From a checkpoint of a small transformer trained on Wikipedia.
Size: 11 layers, 4 heads of 64.
Architecture: RMSNorm before each block, untied embeddings.
Training: a variant of Muon for these matrices, 171M tokens.
Each number is 500 + 40 x the weight over its row's rms, rounded and kept within 0 to 999. Layers, rows and columns count from 0. Numbers have three digits each. The size before them is the row's rms in percent of the matrix's.

# layer 3 MLP up, 704x256, rms 0.0829, rows 218-317, columns 128-191
097:529599535423583500415490510494537519482471405452568391471474496514521505506567496516496481487479417511504518498478569500503565472410511571459507409489533524516486567523458484496435458543523457
102:524496516416458495495520488517487504471557504528516603467460554509468514536435540588573504449516480454529452536555508514487498449549458470463534508554484549517432519513427459584499525489514509
100:443439507528536556494492446508503610558610485465588515472537467445565523540499498550453551490481524429564436462542486493484509454519454552513451478528506457480498417530539526483464461445494592
101:490524579427441534460437508506556447478471493439467465596538514546497483458437503494564534496543452470555478425486446485469512484503544444519447470372486505503443468530526552552446490522540520
098:406425566512521502533432513507472546565440442481504542506525482461467521519471464432525509444469507491469467503499536419510548484411489461464446458505458517544506588517499528513473565487557526
107:502398527503461517517495510507554520521466428481454461470493512508507563561520493522558588588454529476493509458479491566515537480498474422506449490496547523542520501493584448446459483426499519
097:537493533525510438430461508508494482521515458484482497474496563505512439543548558476485466603492496449465576519554453538494490491537535515535488566503525539455532478519471517528588482583480535
102:490539541474474514539513526515462482541468550580515568491561529571446414458540451495504522429571494402465571523477528491523484539477498506590557468450504508487476496491556462530417574450504491
103:503476504460523489546455472505485485434457529556458402476488457484523547465431405444498502486567438461531491492497444479496509453412497520510474479467442486496491504517508416496500430488472477
098:482504500543427492482549506550464475571484570491542543506613465436521471504456486527503564501504534453573461468474554452519519492477546479568577504471474553497471495434467479456480530459474485
099:438573522510443517457521485550557425447433550532508498511446517485477498576496516462506582522475481520433535545460442511607446544419547559501457552476570481485499526466511506513479522447514524
101:474527465457544575519533459492521444383455512530537448553465498473500420455494471469483511541517532501497507415538586428439481483480543520504494487475486503533442587549442538489514398527472471
101:505518519449498457496548450418528451542416518556510485556512515587540519448424464533542437544447504481557484534469500503536574500497449507499547512485523522508514468522447484487527511488453511
100:515505515475516525486424527465509514542469499542564510501430457596564512452526546462485542479514518481514519498500459500489546493451499526467451520512504567495529458491583501473413477439509560
106:437411525454444411502525511558521468502516509538511518591526516476489416555512535582568520503431423474530530500451498466520570381482487466486510499553555555521501441513549543527482430565612510
103:485544503456513422532568481561462527417544501523523467416543452576468521472535374506518454503502512460567454473538498517495543551473446500511547473523485450484491440564533465543515468495495473
098:559499491499509443471472547439500490465503451507440528487503570526529531458518460536513438524450523501475467505523430520448494470492456537534454545412582524418503508565511569498511542540506462
101:491472509439510485512464518503490468516418468558533532513557431526495440558492471433456507424549516502522457484497455507561520523458499523529473466458504491458516543469482454493509542558563485
101:506524453527482511526447463495440611484497488492472419459488526446480494502568488474440465545501414504466456507465489474489551502416563522522554433505515581505508498499496464502480458489490536
114:514536489451487479346498486471488491526473463451447496502569474430489493525488395491426490495442511436499448494531518515577425465508486502467497484524548540467543539496546536526544405554494520
101:539546535518449512466468520493505460507462437546509554541504490567475500457540493516458543477540471546477516514505477500476456467506523528460469445543506457477582521532566505486502516554544513
099:470487511571441493487443498545519483501506455489528550483481493491452487521475517495481493552522509481510516501422475558510444476428527398464459473505476482460453487443425511492495526450464510
096:476557517455526540527537488432514496403580506521459498459487537496507493510464517572493546473559500476447508429496447555534535489482464462451536483536613421470466519469546460473534489431463515
102:518555464388546540445544486540476475547549503463457490490491544462467509487511630510497491558519561526457388522525480476437534479457560524433510490485456496441508518485508507503556411480466506
095:432460487501484514522452462473512498479495426506463471514473513510502497552548481437486477527486547455455558518414442425506476542489535546512462492471494471553520465522515496526453497561494524
102:543506597494552508451487450543485462457509473509510549588428459532490466487517496546514560511505600483475436552428470511494452486484398509518405525456503518538509513482499504425472556577498490
092:480500516491515487524584499485466516526456488456533592457564495478494536447457505489488455515415476510485590531527535488481467527517474517436496476489554480481437487472562517477498543546457527
102:510509526508465465521496430543433498486495498500513463516450556505469421517552522551542550483458467465496478547502419532554515540501449447470493429548461490414532498408456550498519428532568488
098:521497581463507546503511529510497451482527521429470599473449537550502500532574478524480480495534551396525479513510507467579485552441519544477457537508492426502521433462552543483538488450491470
103:472485563494561471558522521442477436463485492458482494513460502542492605458397539507478500490413533428557559459465516540505434561496554522476501417488549532547505538528527511442496454449570497
101:435473530538479538477467484443495514485516524519467505478556523502449414546587500481511491452533513477493511459478531460504472549442537528466492569504516429535535574537494557457503512587495469
091:507461528492470415547458499500461559486581525533463519575485519495473473566537490454445528464462569402552590502416540515473451528551473531525514505482531465491486515366477547480459520457458487
098:556496489449425581527545498493481467489533500569483511515514512571458527474423583444477466500535501528499450478462468438488526551599497471504510450513567447489629536514520572540500519450529490
107:444400456479539535483506486528490519433475553558545543518475528536542459471548447431475455505463468519514516528460512463419487541499502528506481571492510445519568526529477487522452562439487445
101:499492529580516574532537507475530507571472491507519517537558461531462507495588537440503503517423519509447455464446477542534595466539470509567433485435529509526522561446563569475505522540460526
097:475550521483514529433500475530452490557499470494517491494494574506476526467515496465525471532473516532495450549524466470487474557528500491521558510522490542556553419457460408555577449519490516
098:492512535473495509519483519499533513424538547445528535467489528544515482467477535595498529519514486520486481494526476541459486469512446530494562444571460479498540490477524448491460456588515529
104:463457468505456531534517495475501544561489526500530492528500548460469498427505516484507545466515520540539496481521460508519440478498453537425547525480535521475471494504550508508526487483487530
092:553526499535453467600490491473565451621457519481573491487490453491524488517503530480507465479528479535527521463544498529454497463552450497430481526524493488421536482457494505474520593560524509
104:503489461489564508495487574527468430536528504488488513513543563417541496460443536506463448569528476510510488538561506490461545527526492517518538515499563547487469455538462578511548492458543468
094:429485573503520483539513494448468488510476521517428450482492567475447471470479497494552502551522488511491582438411434497512556440479496515459484513491483575527449462533504536538453517482483553
098:377545460577471461504511497406452539538567460460521572513545481513512508507516467572482578497505466487557492504474575512420435571508466495489492467500515492474551450547518475454560440430522492
098:492478450522459464574513588442524535577569487482522608487540528526486546503502496485429472545486459461537517501563482530523461426519515507427524539519463463497505431478538577537497491456538482
098:571583485518499509561479533472489471483519453518437521483513496498430570493541544450523445516501514506400530477470556505518514504486546536455475573490537418466519521494510487488469436486512526
097:470507513497546427552515553490536458528528499491448531486558543445557449556525573462522592449439539546480472465540516479427510537515453510540474505488494479502470530503544514551482517481466521
102:495545511483573443466462566516507533471421470495521486434579570498405539505477498506563456499490509514448510485528462480520519466512529519480521513454536522540461425497563470538477504565511520
102:532553435538551476424536522451506490493474448452459527448509464481531510482495521497568491556517545424455544480560432484571448516514478502533497492534510567433515491429441576484556556506535523
097:443509465531461513429483442521454504522456488497456530503538437541510502545458564551448512505469528496516519455493486539443513562573478495441522503516531458508493520480505542513613530462462540
101:538569497482450480480484500499477489548463582601578509497491449421494542531512471489466538500498527436510504542489498466495514482557508438571441563513562554472562484486448532488491527477496497
099:471491498456458539489510452501458453503574441486536573531540491530598472451508538564464469495470505555530485524521465473513445493510527530497561468485489514499530523450531482506476521539452542
092:487504472435549564469486561535481459473479460534473534492606532518478552513450451537460488500472520480410455476547544501559530551459519592442496555563475542453477526605523517489477500501534554
093:474489547446563506491456393495533491507513494473515472422469498449538417489527508560495464538467471537451432513497542544532492463486493484467437455481506506509499500487418533575522499516496497
104:514501511548386513501485457515548491555456493490495518456505456525459550467484544519499537470472591456502495541471529412486512515505420460500422517443509538563465507416516514514428532552477473
096:547518485446374478518493502519481428491497510439556580509513479486523539530467527444464453486482523450490523474518529492442488500509551442555443507513473554557515490455474530486457519489490472
092:550515496513444538436364493518536449492491456514540526471440509444509483526567512546456595489470534531542471514503527523434533508482528531524498467474480559533477547554489471506553443520545536
102:554458469442548535475472527431438504550438389480463528482561549473548550500517512511469497592521496500476494528474546499467548477502523510407499480479525534474483529550477523405475519512562529
100:534461549479435446526555545531484460509449513438500445501470523484543447509512508403490506542408436444512492440487465510476508513505502451462498483426531421465478460517541437480592522517484513
105:422578466479490529506500469490544466484445500619460523500456478581571481535560504589435492497573447433462481452471485479450497488597503485481497555466450535513536429526496560549481557486513530
098:514566501482483563430550496499543530526512398445441497498502527503555548370544610560439553529517446522498603534477497492498517467539518520503478509525452487566549417524524449496481495488507530
102:553454549481486532449473460556458512471581526496552492539497490494567561453490517507514497498469468520490485546517472504498484472517459530515505510491479481454535486484495514562486504566493507
099:540534525460450547500463500438470454499443490440541548528518453455515459506497480480465484468529409533465529484514470537446540546450467549502555499503405496551583496445539466475487514474498464
105:444514506475502548517512535531501568467503503569468482492454462524460530547457496444489432538558419496564573523497504507578479545485502467462497566457449556557473507456491528508462514527482515
098:449427489556479543578547478524437467436459474461505486467530527461546458439492488520476527600513516493531479494484475496550482469490530487485501573490596541533545515497567475470528489535527498
100:427550482582560539530466456500544544479491512477485474528455467478485509455459518492474492487490494494508517521496451497483496458587491515501468547512514524562549482484513516452443527525515470
108:529513525494468434610517587539453485465488515447545532430552472482474502506528542381486449435521512502465524533523424549513450487453470524526537514517558532509559523525545536500625462445428484
099:531506533575472488518474529453473499451523410464480444500506458535552470499532514465549466502518611534471529459469452535478476489521525525594521459502444517549467519550574473460472459524521482
098:504574484509484468532513566508432496478502463515587464482519482411502482454470531432507491512486541571520517489450533494516515441420544554548444497513536504541462473469567524551576463532533529
113:441509534497487506480548487496503491427462494471521516526473482462560526483532477517512448515450441533503476509432539552499487516492450526540485473497480460503449496546501493500436433434439519
099:524474499465539545500485548433504505503508512471463556528469561491460510461518446620476510562401491442553467484475503456470565466548548576536496470462502453553510482511509503519454465496510471
099:513461568511478479505497543501573459532521463545535499520465515552494533527576555437483568524535534473482467513529436505533425481527554472528473507499438397471482469569505462531449460492537502
096:537507534503581478436449488547434489519459539548476456498521464513480530457574482521525474485516509519524610557458555439533472458524538511504515497556513502537529552504488498518518613595503543
104:432495514466497454477573522552458470470532528487474510515459488464483472503438447471535563548499499508436491493560464536474462488446525541509480508587456499463492483476452525503527447492457449
103:547519483453536470495452564522592417447534533452409528522517526503490523494391535457450516496463483490513548527434547526542472555442515543564457496526444483434531507486472477485528526456485478
100:546486520465513486545585544468500465549510526574544527432530479567515488449494501489510485475477460440511510439443549501572416542537530488453538513460485557462517474455513476464446492489547540
106:535500479528553478533499499495474479500503477464481529518501465579523544468442466458504481501507502488579537531446462571483481555496529507493487505534497496437495460489528477435492479538499499
095:544508506482473548556420448462513507469500491527463476478543472496602498456512521492478517530458436445533533536516508447449455477467512390485456467456512551381570437524511481505487530543455570
100:491527469585510552462545543536445527593500560513510455471510475513457536536467573610478376514517469518465520517459474457496507490527555419500498493478487531530481516542528619492474488466546539
105:413504467486564539501463444476482513510533502496517513511523506473521574484415492513474418534470449458470502492482481476492515474486418512509489489488462505473502506465529531526462494487505493
098:529476498497478475506410456461501523453468478580542536534507476497477498437555489500494514479530453470474504459484517497466587459509484444578543546454514447512510506494477535539486534565465522
098:539536472484481590454501475474449458475461581488484596487556486474464516459474553502409500514558426477416510489517527610474533466469473467489504501458485472520471470543503563480482573486453483
109:521453548552535472480552552468542458499518509544438520525489465460483504466492530524534425553434491468504602467477476446473504533508522485508518548473508436500505451473530521406496509522491416
105:389525593501498506498497456546477430450406528493497481439489474504539523523439516527520473543506443447498452494488534479482490518486411460512484466524522519508482500449516543414508514580423585
100:475517477508499524515559493505497493493439513555481517486551575492460535455461494558511538516506508460576525495572520528569470492500484513508455482532490512521486492467528486482496456469471499
102:518482542463470513533468585432549496508420526517436446537499442480528422498482500559511496567443479500510547534522545509585462580495544479548503571469530559505537518504480445526495530488488461
098:558561442465527504511432584625557473541466482464475495533465508484487475474483468539516459436615550442493528495495453450532530443483529442449539465513567539468513486563446474490513519504480521
101:556513484434481469485550460543456548485495420510487456494463510523493485446454528496484432531460544507458528514468464559522536471400566500483451516508549465552471496499495539505536526500488469
097:460541422522457542492489452531483474537492484515521541493497505524496499450593564503480450469417509488502461475472542479492470496558523448516580567470489506513549504508617475533502499522506480
103:541486491465496490446556507533478505505545515446521409591490461427462463520490492591547506549470528574554500528467539490465502522487528547475539472532509414506496512418496548491472524471437539
092:537488535520565501548507492561488511538548475493487521462527531478532496487467550436489507542504489521518422576547499463557548516566517587478466506474400487539557591499515492478462560493541500
095:496502483550467505508499547466468500451474527441441540462426587564527468531503438460522446493492388566432524517501531412499451524508468446495527496575447494515523492517533503420504478498501518
099:462516507517498512529497546553571531578533489499400508495523493492494505570460545487467488491502423475515473475487520506540531535523580514500481506465547558546504515491512516567471531494490554
101:411493528441495433515482541508454588424463456468495591514468505415490530548526497473497513489525374488507460486523455436502522446426506563517454522519492501519516548525517430496537581480489502
097:534483476480488483485516544543463447546493510487565558563518468441490514517402564526510456531561531573502475532563480423494504446565501596470514553454512517456501550581554475557471537478494495
097:526470547466501468524425458508557512483461497490529500540461528498501500532507439485557435514511514466451477501535513477525455464530500501490420493455535528410519454494559476506499476443466504
101:476519545537530508496524457435500464580497492475486522454489508474506445520552481495500535550513475492513607480496499469478442453497593460485481488455486525486517478479505532487526548549541456
095:499472492528491524527448501574495487510441532529491451415562508504497508493541478544444562474503621498532541446474502522442531485552473485457478482525479545481573469482563501439456476492471552
102:520563468489597494473490508518527460488469514517440507556482447505445547424485490563454484464492542490534493502389484474538553536447491550520489501461572539514476494555467479559512520501516520
102:564479553415478509473514584435505502473562435500492475570533463548499535420506488536505447464454415550511426521523519445522433571495528578485555503536508485449456488513510491547539483462518502
097:504533558518503441541593403476496494485545423466535503487520496517494525494489489476562407546564555528519469426542528480510530482478540443486475484520428509564525496499488480536540509462479446
097:454515541479481477431448486466445478488463542474407595507555543442498496492527524522483475529601543504519556507521496488531497531472430476532417492539470451488510564464570522488520457547428523